config = dict(
    n_layer=22,
    d_model=256,
    n_head=4,
    n_kv_head=4,
    head_dim=64,
    d_mlp=1024,
    vocab_size=8192,
    activation='squared_relu',
    norm='layernorm',
    norm_place='pre',
    norm_eps=1e-07,
    positions='learned',
    qk_norm=True,
    attn_scale=0.154,
    bias='none',
    tie_embeddings=True,
    parallel_block=False,
    extras=['some layers without attention', 'gated attention', 'attention sinks', 'a smear gate', 'an embedding shortcut', 'capped logits'],
    init='normal',
    init_std_qkv=0.0276,
    init_std_o=0.0276,
    init_std_up=0.0276,
    init_std_down=0.0,
    optimizer='adamw',
    lr=0.00219,
    beta1=0.9,
    beta2=0.99,
    weight_decay=0.1,
    lr_head=0.0231,
    warmup_steps=434,
    schedule='wsd',
    decay_fraction=0.624,
    decay_shape='linear',
    final_lr_fraction=0.0,
    batch_tokens=[131072, 262144],
    seq_len=1024,
    doc_mask=True,
    train_tokens=827700000,
    steps=4235,
    dataset='wikipedia_en',
)
Each number is 128 + 24 x the weight over its row's rms, rounded and kept within 0 to 255. Layers, rows and columns count from 0. Numbers have three digits each. The size before them is the row's rms in percent of the matrix's.

# q: layer 13 attention query, 256x256, rms 0.082, rows 156-191, columns 224-255
# k: layer 13 attention key, 256x256, rms 0.0797, rows 156-191, columns 224-255
# v: layer 13 attention value, 256x256, rms 0.0737, rows 128, columns 224-255
q156 091:095147131132127130103137098118175147114108135135117078132109131115154085167133117079114113097125
k156 090:108144111170159137122104131141145102123111128127104097097105088110118153167144122144140145136100
q157 094:158108101127107169146131134149144136124100134094147092054110148101141145110157125133139110131117
k157 100:147130128165162173150127141114148110141099094138101091082122087110135148149120111158117141151124
q158 092:120130121102104120113108110116150121141136124134157133139135146096176120137164127145121105143110
k158 103:156110108139156116154131124127148116121109180162150027092126101115146139139137116137120129130105
q159 106:101144133084128124113122106107149157118120128175113113154143123134179081168137137060149129127114
k159 108:113101125129093137131131120137132119118149139104119116091109132137130112132110133098095109147136
q160 101:153147163112115188151187168110162135145100130142123122107100122127131103118143127107107099124125
k160 102:111106124133143113134130134122151112125113111131140101106112097119174137136129080142135138153092
q161 104:135133100171145123132112124158100146131140180134148121115124110097093170098123137160138149114139
k161 110:130190155137134130098110120104115129135116153128120157133139124137080132098150122144113096112131
q162 104:093162139120146100141126118099145098125147159132132132135115095124109128108121120158107120124149
k162 127:122193151086131108122105116132094128118107156131155153123155116150132145099124132087123084110112
q163 099:155103074146138103136157108137120188153191125133136159166147166142141118131120148160148168139118
k163 092:093141118129116111125135109104153129123186124148134125161131154135127082122152156107123144130153
q164 100:190086125151119133118110101109083166145124118125112121104120147094133119110136138147153128122141
k164 097:096125095127125138106143184128159122155167138123111149147081127137076146153131138149123146157098
q165 117:121110088171153133128158123106152136168174132181139119157115142132106110128128159152146152124114
k165 108:113174113106113109128138097099158129113150153149128120121127156127135080122160136131121089109136
q166 095:088153130156153118114104103130156142096116134142119129213153131131133120170117140110151160106138
k166 087:114128094160170119146116125129154111128153132132116129173140141123103099147138127165173168148136
q167 106:156147133158145155111153158121145139138161127163121133144132126119134124096158174152155152146125
k167 099:110102069120119122111139093091144134191136145180124176141126193138104091123149138121116121101144
q168 093:133122140144141153127148162153093138162127137104126179162138101133082145141102151122132154145127
k168 090:119157145121116104125132129133133146108136118139130180188136190113136109114121151131173126114120
q169 107:065134142126146125129100076098127109089112128124139113114131123145141111124104100108109111109107
k169 102:140118126120114153136130147128078119086130141072130125079144101120134146127104103138085096122124
q170 082:102143112110105131114140130097162112107113135127164079116099125133159138148162123124103109139094
k170 089:156109149115155124126134123146155091119098154121129052066123049109125157161125086144101127136090
q171 098:099120106161121138130142115110169092129089113120148079100094141109136146112115110134112104117097
k171 096:169134107168155137136105148117147102135095127141122063084108094103135157147147107142099142117129
q172 111:126147091140113111140132133138137137162107158082177087110076146096108174108138114143098108140107
k172 102:143153128159170124155111155134152110118083126150129096079094085113117163136129096140136144146088
q173 102:096102147133106135121157119098150100111103082142105122125114140166132078135107105050099103127126
k173 115:126128153114072096105115136141119140123120093097130126140126152120150143130128127091142116117119
q174 095:119152132150138135097104093109164094098099128129160104098102138111144112098135130110127117115108
k174 085:122125077125151122147124131090123110125110125156122064088123132114150147123130089137068126120110
q175 088:163129110135146101125105140156094118124162121114100183135134108135106137120132130148168121135143
k175 100:128162155103098118116133132117106156123139141118148201182136174142119117099121160118148126115147
q176 109:147139081147136134119149153118124161167147151165162134112096122118124135080168173159146117142126
k176 101:124140134091092079128137105095105168130130162144162150108124151131112105101128121104093083129110
q177 103:138127170117104142100135163113089058127140105151100156114157116137129154136104120156097155119109
k177 109:148103116120099099118139102133082170108139133124122112166174169140134150130138127118117118100144
q178 106:166117127097107174137155161119132114148110116110152114032122120126135163091135125124096108143105
k178 095:162091141133139150148102144119106111121095097107110127095118098117126137109135108163112141130136
q179 103:130145123158131133129138148127116113135144155156089156174147152122114068116114149090167157096133
k179 096:098161100096096116142140116118145148138157150103171167175141173108145133106125141086177083123162
q180 101:113099113132143103124103123151116142102128109115117168177102128126118104168144148063146098151136
k180 096:125151132125086135125139128148165143139150124141149144142117137112171103144123161101146136133107
q181 091:187099102130139170143170154184114177172165139123145129080126142134118108098139133181130151115117
k181 095:126113145124137115087101133126126112129123089137103117147131117123120108124116136144134125104130
q182 112:146126126139154139152113130152125137134113132150118133102095101112109138139161140192186121115127
k182 113:107161133133130141133135108142149120151134190133206162136118109121084128115107124144140136126114
q183 098:125118092157146094165085105125102118126135147132136150127117153123117147129106136111149122123093
k183 102:125160126099091152127103114109108143100124166131175130090117137119115147100112100095127098123133
q184 078:134137134131145147134145110117106124121124124134089155132145123126090129113126098088144153121154
k184 100:109139153112081125108121134113098152127150115096116211156139178155107134097128135108112103125155
q185 102:109158144069129131104130095150132116082166147153096128133189135125139129158144128110143149098161
k185 101:101124169130106136123118111133098131086137182081147159130195133154105161083120115127100082127150
q186 101:137128094120113125106167135116145165149163107146160132145109147112167104123181153149164121139119
k186 100:135115126127135108158132105106195123154134144149158065106113124113156119125155130111119114132113
q187 116:151122129170140137108124146127126126145085116103147155112095103095121176107127116195122144154114
k187 103:165103124142140132138146143107106149158140129151106173157116139130113106144131141181103171129128
q188 104:153173143101136162108201169158175138155141135102160112100118121115129126078171145159117089116145
k188 098:120126165107140075139105120124159118120092109123136108117151119130154131096143112127121103094127
q189 093:150141119133144123141127118156152174121134109072120131101105124128100131127137116160122104138141
k189 099:102158166139187132112103133155142106117079154157159127115136068130099149105139124107169149121084
q190 097:114106128125125139108083090129152124088085096126114070090122133134165139135139100127110094113129
k190 090:159085141144139172126107136142114117139096129134122090065118106115095179183120118145111153125113
q191 105:106129096115167080124102122116137115081136169165116140167116106126111102151124155122162135137148
k191 114:114199158107111134167138127106113139118148166091164172124141105128140122115103120144107083142120
v128 096:111093105123085119152160161130118129128150107115125154118139135167137123136140123122077118063151